From a checkpoint of a small transformer trained on Wikipedia.
Size: 10 layers, width 224, 4 heads of 64, MLP 1344 tanh GELU, vocabulary 2048.
Architecture: LayerNorm before each block, learned positions, biases, tied embeddings.
Training: a variant of SOAP for these matrices, 244M tokens, 5301 steps.
Each number is 128 + 32 x the weight over its row's rms, rounded and kept within 0 to 255. Layers, rows and columns count from 0. Numbers have three digits each. The size before them is the row's rms in percent of the matrix's.

# layer 3 MLP up, 1344x224, rms 0.0551, rows 1258-1343, columns 0-111
097:098100097067115075129172158128137078109097085093084120153080036096149136128110103124087117078109105124107092113116130084105089108063153118134103069107101122157124099131139176117198164124082116115101133112143106161117104087082120141133136113179119190171157151151215172116151140173082109150166145114077110099123138094087164148108056118136
105:099131124122156124092152164090087093095086124125146131126128127100110082140141188169142123063203143085083132148090068127120103120120210159146116114109082117146130119139107126120108153097103116096148116100168078131175096139187174129087102151114146114155081157083076131104133118066127067120119099137156186076200115144213118141136106142152
111:112160103099126094202103149100118155150081150199098134098091111104119145091112047102073141099165120130097091090142085168154128113056136135128140107144087114099117138104117134152112213127049133131111166193153159113093177131117095064167116114143125105110113091132174146135189098138109133143144141102158179120178171120140121063169165155122
092:118089180080118158038118155143153152108164140102117146152113118151133039133121123112176065085086100139109135133158104155132152082141078144162142110152135113116105132138187104132169149092145207081195116100127101151119108143083101190153133137082103162128173159137151135120165138171186036109119139093126086154146091059097116114122135134119
100:186116161082189147123155095172117148118165127205130131072120129179123082184080159092092133133112058086147146239163144143106147176138132105207155092130167180094127121141157069171103135147126123090148125098181124112122127111112214089103150159098209131116135110152118137112125151101141148109140133133120040160090158133101162097084092088119
096:043167120085105098138132122133121119142135133160079134107098128113144129084136164123124185129117084046145096083119196076135187126109196149082137117153124162167197073087091079119103097125147134152119095158188151169136137187207043123129161165151120160079135150098177159136144106103162090131177118139122157155133075144136151106107123116084
088:119091107114096100155141120152134091125107152161176065082063204135156178153121092151111157146128119116191066117061123147118124122130129157096147093152101129124175123065144134159119107041098135147111127132114137118117147141078180123091076132103142188092120161179147123111140102159138095115136164107132148148134058108116179137156144068101
099:161156134217135117116187138136113141072090063086126122133175148114086164121102098115141186171151111163092040071091119070087074120120143147131172103132125124097126152097110168158154125066161166155147108067197134153106103117150090086115130098129088105145083089070130167134140134124110183145084133150067146119163164091138104119132120143183
097:155096125156161107183162126086148070092244091147112148176189092176131147118103097133075151109113103146125114114085134153152145111056188174125123112146121195200130171096084126080121076108086124101106124146183173187106165130159176132139119173087144123101092140153129123096162114114111109127151161110138101149084131155124155100124133132162
109:135185173119130054163115152152126124128129118130139137185111104125175176149170044119146136090163124150177135107152133127142124165104136095102125116174176114139119117081184111145127211151123152156148125190123122135078109096093138106182097090114081139136125154085205083155079169096135113106123095185108118141121099077129118135125108092042
097:137141131109121143139101151149119114097125092183122137147131150091154157110106189115159109163148109145130156116106124129173159096115128113237187069148128143114066135164101125089127076120105080144126161184151169113122143171108193144103127120036181119153074139167130107136152041115138147175137121169172134152146143152127174156122103179163
101:130096109146121213125159110144147131144088117120180121092153126180136140182106155126124150104190109172176093087101167110133112099139103154083168134097130168103091145153091123118171189124121145129113117110130155112151086113156156113177132155118135098118092120152106118076134104112137089130166143107167143099174137108084110105097142084138
107:139133125157165118096071110149156155097157096134073111089147096101105107100134178147124125187098108167210135190094154150114155134139109124164110130122140147095133076164151102142155101104183082071130141155147134152138142129158105118102163120182125165165136096111102150163118109136176108143152082056128147114093175099143124113132093116149
091:126080126097149161143203048101106053191124157157189073117102174125160155142132103125161053134109131118119164148093196200111091126140100096115104114072108130098125050140094184064161136117158179108083105129121101099158081169157105130120161103130105150151129156138055082154155126084121121102133126119195139112132121153071139179125112147147
101:113138126156119079154139164154160115164159150104134172190114157137139129129138118209091097164074157161137113118135143166131129120124158161151156119117077132111100155156051169121127030135130161087152171090115122126185099153149140114157124093148143187110104139111079118092126094101176117133124044103120154140110084107133123115111167123125
098:175115148080158114122155105165143143121099195149197100113130116104124156131150146105178088138179156149116138118081127123205126123053128101130140144101123133131112188134151076132102167080112181093086120102153059059077121138128134127094157118201120191120130131158143117149103104106127114149146163108104124111136092141089193147155152069123
105:077138111149225128152108148086112187072112198132111183123144152078086155106087118114105077140114107130079136065117122152123100100113138128111108126104173139140120137137096178174105095218105086154122190131122140129057163183145136157198134108149104164192120066116139113089193078108145123120167132148131166115185109140144158136143140144141
095:102144108142133140066119151113135107140062150143177137159127155090080098148078142150113180168138100096147142124127112082060099112087068129149145123111159129054170169114140150206094106088177132080122173178106123140197118143065184160159150060149097147148116130048076127168152105145125147111055102125133106140106122102116098168115120152167
098:143235130136127138083103206165126109080119140124139148099149114162185156082076101168147110076097106121128076146100105120188108114148138131164159150089152159169087087106164161110186172130124083121118102192081093126106139141095137171131140099168157106079124129105088139186111088100123069064125112080158143122065134085127124109102082145141
098:092132169169114170097148167080113136096107046162097127165153170123139107149169092192137151140127181137148143150059139101140103103132097093132145169157085152092117081096117175105088160106135099151122141088149137059157154132147142092104139150142138149048105134104060119211123164132093135153181155180175149130160114129075077162128115120167
097:167134134086117134116127115062112152125156165126125144133118163137146220126118084083097086098148151121159200200130078072091096141156068117169127139123138179195170145132128134094144152084105167087067181088120076186138104133125162115124082111110106138123105129147104130132088121163088152169100085090133114071202127204160039144096123104115
117:128132114121142091112094173179128163074159085099136150133136108110133107128122045109143111150121152152085081138149200102133177194047070082100064153105103125136122103079158194111066081175166119160174160140143151158088089191096149072164128108136059122145138160127124102185146123144134128091164179127094139124120063147109091130090101097138
100:091131122104168158114088126109106062107144131157095104159171085117161118165101119120189093133150102151113146097144196094057136172138144157122145128129097152186127087150064132114155107140151126151121169166121138145173088113145168098154136150140067186157137182113153135130086119103134172113128184181106156123145153131114093159152119109137
091:107131156163164146129155083067089118210082122096118156209110112164146166184166169176120080146139131119135157183132163144050112107120130166204128147102117066114137053164111141155113135179172173120157076146076127179122129140138158113132112127136165168119177082121080189137146137093117153128155135112129112123137112134112128094193137142094
088:074136144146121083139136093076111082114107145190170129017160135110152144192088155108148200109116089089156103161179149115122146072109101104171120153119106102125060137093105167107074118132124183142103075073159133148168174121085128125105177072152120111128123179142120144075119161143130131134126175137193136127097123163116138187139131078149
103:096095134126199115147092171136099148132153108173127098170157131107161088107130119127201126055153141160166108151138126117114143166143154180152131137093077119091119173113132117095095138158094058110155123093179057092071159165128092142103203170064099117105079120107104084107138138157128113138103166133136153183151125170187149147084111171069
111:127099054118204098139148055076093101080133100079135161100196101143075105154069140162118079159151146115127069113082125150161088147087105133106091143149109108160130108101175134137132165114059096162137151079151133137143152118162141116103178135147183139157069086148135101120133110146154204134126114141151162130179147076101154123046084112105
112:140141120095168149101118194140166128095099146185117132173160091079149121163110142158165139141130101166110119121113146142141112111098110098118112111108083113121104115085118089140179106215112192117134091173174138133083109132147120102243107095171122133131117113115120141107059126115182105119047093188203107130130128155196154121091112156177
100:146161160106118106135145124118126104066084020124108104143114164169135104148165128130123133170085167116144121161119101180106113170105153149144159145151149188052099170161108127135093138122135157122202201129129122152069151178076090111134109127038104124187123190129108077081170155124144141107096205189154144094103118112161071133107101122107
085:124147121142172151097178084128081162119081114126138130125092111184171191114093167152121112099056138155105087072086119113088204177157177194144110172150138093141132075163126102093204080123123162101130117187163034093121109117108075067117096133102125074167149150102135150096113068147157153148119130078153182108147112150173165111233105135069
091:119160117156160096105103125148114169072123077129138125164062140126161167134099147099100137126128105140112111099154112127081118085146146099139104148125132174205086110109103164144132123139157130098175159137190134115117170153174184130124150106103167138087093154080176129080169195141180100159123147197077140142146135097070123094108118151102
107:178070117142095129133127138140199165066089129171101119142156110108144155155089122139116176081144149129079146056123155094109108141073107145083105086158116117145151158113150162159156057164119097131142094114170173096155117143106198139116183123209087154145122142140101133180129182148152133163119113102158114132089147163229143135132181077088
098:110081170106118114060150125166166145142106135142110113134118200136094111165124144153120179086061111120162142108125083115145132076129135156168111169109163164065125157186121112079135166115097175181122090123159105134153136149141144055129138094155107122191130132081110080153143129085147124173138120156168147109166172153104128129195199214151
099:138135123120169133089076153056122158134185097132156151077123155112101138093127058094110144160147031119108177145127123155061108134139083110122064149130100082097099177119204106108117142093148157071162148145128156136175184132140091095120143173166129144132138137097109144143130199111082100156107087127160215139175135100169161079101118149163
101:200113091115099103134156123225108090105148111127090116149138142167136131142126151110117126131138114075144098134130179083134158151099108206097146073116149137155162133136137158111157112138167102123143130161128112138140100203205127195067119146109120109149109119103084158128106073110132078146100126136077111143085030193142131111133119079151
096:093187146117128130191098096134112183163131156165163140104121102127186129092128144111186116100130119179129099111108102152051104088121134185110098162119128099151133201155107195044134206182065154122098130111105146130136150130078113082175116107168085140092156131115161191123129164087115144135096095144070085152113133110153119096100150133109
116:164167126091148134112129124129126115122115146149074219099126131081163200146117082096112109113149105170138118166172179152120109121100148136137121084156153139139154128096137138171166045123103126105093157149153086119173174129102139106146092053144113175085104116160145166125097100098114089120095135118133155182136139142131149015090133067135
128:173102152119083058127141146090120174106121098186113157129132148115089097169165131155170158125115096164160150083089204188072163116076161083119155100129130159188166106147152150102136119162166173099077105121156157126159124131200083152125096040145135153123115162122179125098151129171111084105126172180150136136131142161204128082077060161122
102:194174121193118148103106145059161132153163101148131150155141100175154162082117192157125124111144131077156134107107098179089163119157075151232103125106157146103183165114132119084127166111094089210199121104126078202149125103157142096114123113114114196123112119112094102133135136096136107082114174094165144150077129132140130109096109148128
097:098155141117161099104078077099165064140096156056145113142126145114144158126120113093110118100164143169148088106138182184102069108101111125100114182104122093205089076139147188113156149133142109114159126101100067154094130177080125173151175091115157172084123132077151108126163137135148130123152132123156084127059142106166067159126154084126
093:130177174070154137150112107154096058164104129090090112080088108164139114098143116099114114126086082157169130174076179059152100163146224129041107124092078139148149098111153147077145122179085110137118136164168108105140102166168120176117138127153161121044163132113119114126141141171129097117075141134161153163105088145127116125115135103117
110:134056154105134099139109095185141143138041064124132141127180088217100145142129129146113140068088159178109178184117123173112185119110088094083095077131100150093172085150101159161141112135134179176115114085102155138080106157146092117160119125116158124144102137064144153055106119076145140128159138122134152182123110147095154166167156121141
106:123140127170058116132126117106152138137089144060079175108123151146096085173199135185136114119151098096129132135144169117063178088122066174070141153105139076125108114105090162102140121104182115140180145106159114120140079091198126160177153139110123096120129113154148185157138129151088136108113192178187148108146151159207151123114112146123
103:194116097147128120113159099138148132083161110172106175126113157095157096145106087092120196117161193169126195125140069170153152153147094134165132177132134131130102119155097078131112069154170100158103176161126141110139128109170172117163150110117091145078085102151139122166128157161134148089144125131168127135201094174138112156110159155112
100:101128116127154155141176128178150190149090097119158130133163195122142177055135148062099141164128119089086132114103173146139138146167078214150165197143121120137163072126172081043115132172132108142150127066104124108149084137158127132162156136128099157124155143096126130124134129104108096156075148144072083147111165161071130115145128093150
098:119091167126124081088175098173165107122114054084176136163114113124163137118227082144128099139131132077145169146121126138128103120181113160126148080112152155134130122175142079106168135121167165097078109131112130156105172101130141166136160130092080141145157141188109077136108192147123104057097167148143085211113144085147153137100128121126
095:120167105103134131105116160128134088185063131107113121131109134125109160095129131160120105155118102090053166056099163116147115150099130088214074100104154147103108110119107160128113094133148160086075151117124090193057116130131070144111179101186141131188115166116147156162204052094117150174114143120107146102110156093134140196117145140139
124:175143144146098066097134170146150117132120188098081209121170104078119115148146102133184171144122173115117102109172129125181174108130145117128132131174115105084144094152115166096130181102058121072110153178106096126110132134072112145154122142178163186171162106102135148134103084107101033126158097160130201122166141123064117144210118125123
091:177134150107188104170088134205110082190108147101083134136137090149206125134112175095116107126166173146114144104125088173103177110112175150161125202143187116100134160151175170150155175125138131100128113169133140192157058136113066095138108137080145112082175190202164146147166108151045136180138096126109103154122050129123078147169102117137
108:179119148150179158084116091156125161169170118182129156073130142158157142066133116128121131160109115074155213155138139138147168177163100110127126161170121121132142144107123123069091142130073120145141088191122106088124104175175167069099108133084105125115121216116096137086106137114204139058167124110123177121122112177097201196142139177140
097:092138191178053167131165146099129079149133129054076113110193128127171148127138091118115149108183114086154135120196073146076129057112087185203141102122138143160140085141125139100138069143158138134153109178129123133133085055105112149134124151195122191105137165110162180133156129120092163117111106133112133162147161120102112116116130153119
110:151178052058190056130088103173161195081117091119120133156089089092118096178177131179156136144089112173080073170179222105163151158152120106155136145094169147098084086130106165156116122112197109149128133153130142129120150162164145112131120088113104121154096097146111115117085123070154187094114146096155118130161141128115113154180166101143
099:151181134128119174120111156104176111063107159128166132101116119164137107104130072067131168078112123135198105150137095128187157097120130124213103108167143155147048134151082158177176143191121167123150178122129134145086101147175095144103126096155148131125078164156095166165110175135094133099112138147192061141165078123114135120114166138097
106:090125084105171129159099193102156158160166162142102096103181133081145161119037077118148088094136148113119141124073166160120122112084117157129121124111141135134182125126154173155171144144111164082146128195174110153085101143132136105169113121127118116111076083139067154105193147140100050148103090049169140082139086103146136086100101140128
110:134056142157117144097102176158109112152134138108074138135164126205117104152154143078164144141131139136126092147108113134077067096165118164104150069134184148064152147201062132141127153133138122198185113096142128127063128114190174125072135104133083166153187154127094163156120131127183126111140115108072166170116132109151192143136124106157
101:034168143172188063142180126171128160122129139097140136125095091098157112101191144146117140130088118136135113154094038121152162144110181124140134211136129113106131095136105077094104110130169167100157120184173158111127068074119071081135152108127131097084135110124121144109145140184091101103065126138108136148161107149129147180165161120117
101:132164160161124103086075080124202152163147108175133129095113109160091166108157151117160155144186128121143121090101148037119156141134077107136144096188162118149211033134175120137148127153155126164140137143117092175101183085150096139177109156087120140138103166143174145146144094122125157116055132124117116132133151113161166119117176145142
107:150174144162158138112145153073122082133128083143152122103128130115144154061105101134135120131102119142136124086153055127158105156149135118123114151081145153184040174156136150093158188140140130102103169164130099194095142118098125131111147119192110134089124086102130130201136196138141081143110083068134181098133108132114121137095172105100
097:199122164078176131160092116132098107074126125126141189153073139143178184170148122150127144111133139124158107166097173145188100101122110095081137091158194122116105141151191068140113090101093124103113132143073144186148142170134135179148112132121109102107114110105150197137115135100150082127146163081165137123126145131157102143149122110097
092:152128129176113128100182092130113095045133130097100139144100098119182153203151115130134157096135132117131129150065113187153133112107173092113106149069142154162095129155170096129149145103122116180150154143095099096089131117125101078140160176092094082143095140112103131069122088126131094178117126100124158165151082173166143081123123043144
107:133149102143111178193106084086107123177119116112119082142124212070086068099162111099143144121138084108163118049174170145140124092167192093151150148151125061131095139148142129120090104111117119139154180119191136156144138114119155132122129107117111128148134137075132133110156114105105094132076146141124158103123132109111155233128101079121
096:151117090139071125141127124110153097083109162104194120066154125112150147111130101102129136078122138084118182121156129125137124162147088191170185147193177130125105101107195106167135158145162144152137154096117146147171144166096104136209127162125158136097157117114105103108104130134132057129072146106103145124124117097079147126105118122137
087:131095100127116108161161133136162142152072146142181121167125074139129140119094108155086159093107085100155145133177096129130171109133091145131114146105136105091111135173137096119098073170168125069156099131151121163184135064138140141106151128124086064080129074180131092152136177109094077153047161248118128093122110102157126149107152118120
091:175098130102053143099103156097125148144187110121115107122104078151143126156181146079083147112119143102132169127126089105079123130149160138071111100081179145115086103128124133149105096073172114128089190117177141118138109123135170044107127160096104068145081138086140103096163150130149144164095168125130135084142140155131139102091133099167
113:164144103084118134171131105108106142112164086157146126147157147135139078136122092162144077137129076161138108112134134112042121165116045117091088133171075135168114121147168159122145185146033137097177195127165123161108191134125120121113143129145168124206146151106165114129160106152144125118122122139086110117160137071180118056176095149121
094:146103114180184086153141095185145092109117141128127094116122144132061129099120113127116125114139168119127099066120090159128097110112145169115112063123196089084150180167102101153148143129140173138127121113152188180133135168212141111107130071131145105119117154083052150138112205106129158158120136122118112125103130144113193133128094148146
107:127121165179090068157083087072124132125138090130079161142134139088126167120171099157203089116132123146161184086138178170146108127182141160015143111134189126127174115116124146151210122155161164111063118138089175127143137177177107129133130172117080111094096134148122146156161110180125077114092126135150149218136155096119100119167063079128
086:145093172143097114144087116118103160062130158164110222112116174168148136152169113134143170111172161113132133067106211076103114104099127151117093130150139133083169107174113150133137071153129185147149131152166147073165076114134107092117135176063107089083133148135072076132078232150068112129133107153159133130114110087165148102190080121146
100:122145094131091165054144124089125109094147136156116125134154108124091184079122093155135096151125110119079134091160056181151129086103154112094168113146129126083181141169108074062159099140198130162139150138140152117154117104093143158111150160115122158094165064112161149123073078124145117145154107114122183136163085144153113101179142132154
099:087165138132078105125146095144185168125103185083115077078125121117110109114158119147145060129098150136110172110107158127109113126105132172117121077115137142112135132081127139166131083108107170177135131101065100106105141196116157149125155143076136129090164151144150130120183107141091064216149118099083114172176171106096106133177136112161
103:126125148132165132171103184152134187165166121148164155118148192159148120146126105110107113087137135109113113089133066125149161143078096113209136152145142109133090142162139116091083124126096124130123151130172067145053119172126187170145133133146129141175130121156090148144194143074079149114150089077109133118135156158094152175092108091142
110:121083086168115098082168166158148141099153191099062154089048101074131098136132194188151067110115144112173103140120090093138131131182126115097123149107125090138151149178192143179139113166139155144125091126164136135070095088152142162123087164133134146103158208159148154107190097150121136155092069126132124127143112148104076093165110131102
099:032171179149047148125148098215094119166142093143120172109052120077161134179082146115159130101106171130074147125130088110061118082152143177126113139124178163111095145153120171080097138165099085132128086122087128105142089161146164178131183116107114148123136103095135174217109169120109165147132122111156154133148096106106141159101133099140
089:105149084136091101149158121128090110106122190082089093149128129145149097079173120100098147167136107091074070051140115133079105130135100104077143160163148107124127130166148061089161109148074113158119098113134167116099138121140166157131153086171069124210093141139135185120095163102176151151072131148086144172149097171089077157110122144120
097:115113108157104111104160116183160061158164108091106092105097108114137134157067146172130136166090118172099131105128092141105092114092157140087086135177152140130129130080093179151129131128049124159125153119127142148174166131171111108165136113115099113156147190100106098099130111167107140177177128137099094092147155116143079130129130167123
101:093166104084133075151080123140134099090176119164126130114167113183095173208109159123117149158159060155152155107054103144137125109104163095072143107146071114183153121128127170133106146134023169131104113106153100085116133152099114153043131132123149118173125098158195130118111133110160109164124130089098096180181099115134182167144153192124
101:067108110149129103086127126207119122104179088115096137045193170155118134125196083165156105072064121169104156156135144097103153181156112139088146124088155167110184117146149147152147130115065117107117119103122133093090094178139157132131120161109083119159079129128134126117085160115161172097112183130149136096158113189129165125139112124124
094:110152167152129110126143165057094157138108104125087114139177150103105184126125132072164111144098106088055112147156120108173092097130074162117063159157139143097089103175107149091167153160162131097121093147114125135094162181065130129104144107197099157168153128079104147145127187160084071137096097098130121115201083214151112110188130145166
096:064095123104087050207151073116125156122145181113141089131172150166128105115071122075099174125151184101098150111105147121106107099099141114182187135128161090114143145088114111102229134106101121102140146126146149150179138195163113089160162166204154151175095145121141119131146095063153104123124086135126183143136178155093186195179078102139
093:093052148185170110150160152105099197120071153141116177130151204124156105124162113128129187112129108119096172126097151144130155150104138145085138178066118069177102190070108132129119115107113173104081166126147102077108072036147138193114142076084148138114100096105088177113165093165130108084142148163119140095145129100065138153086161130148
100:130103117127127122124137147123133066133166139104126084121126112108149192100132127143100141151039096140078062100078153153125107159120136133110112152089093139160196130050131176119080185144159112135077093147110198139106115116141135145132120163146153148167094147127134062166150123161120129102124144070167139089195135070154104144187093111097
089:156106154119132137181098118136158136102063115124093159071120076114092132099132128160118080122156205070142145115091146143081128105102088149160144081137142156121159130124128117055161105154131155129140110123191172114076053186148153151120100076109132138091106105126128088157229142145106191151207120127105135108133130149147113181128118143129
096:114156155188130141160151153151146068136115109096170129109158165112157162060202137106095128137168150124132154077132188160152167118101118147109141112142075163155105124117113142090136108127111147110135103142126158111144177153120190147158110102128119182155152098127073134129132153159141101192051112199077119233172160137140171126092152085131
109:148070146114161117144143095102130166061141150166184116110092152094105129151105176075138101156073131082084124085086179152138150121110139134115159179123097075153179108163098174111140133117130069125168193130135097110135109120095085166095106089087119090142110151082147135162098098129151157096113123124087138158131104135149054135138148170129
090:084106123080146168122135124090074114109102158096167141106106148104098169112076112142131097079183145150160181118106136119126145091067154104180070148147082127129136103151139181119123115142126135082084087105124125123139155090138154178100146161155079137127113137104092105215082114088149148100120141155155151154204114147162117134145115119107
082:100120129070141177089185148172129145146145184116146158102110164128125128124127128129142159168156108093049128122179122123147114139131095136165162093112122126096091116113155139034096162194101131141104166176196095125168130093066118129168104140111148176073155078133115107080166119132065122172096175185136120150101125178124111077162111164168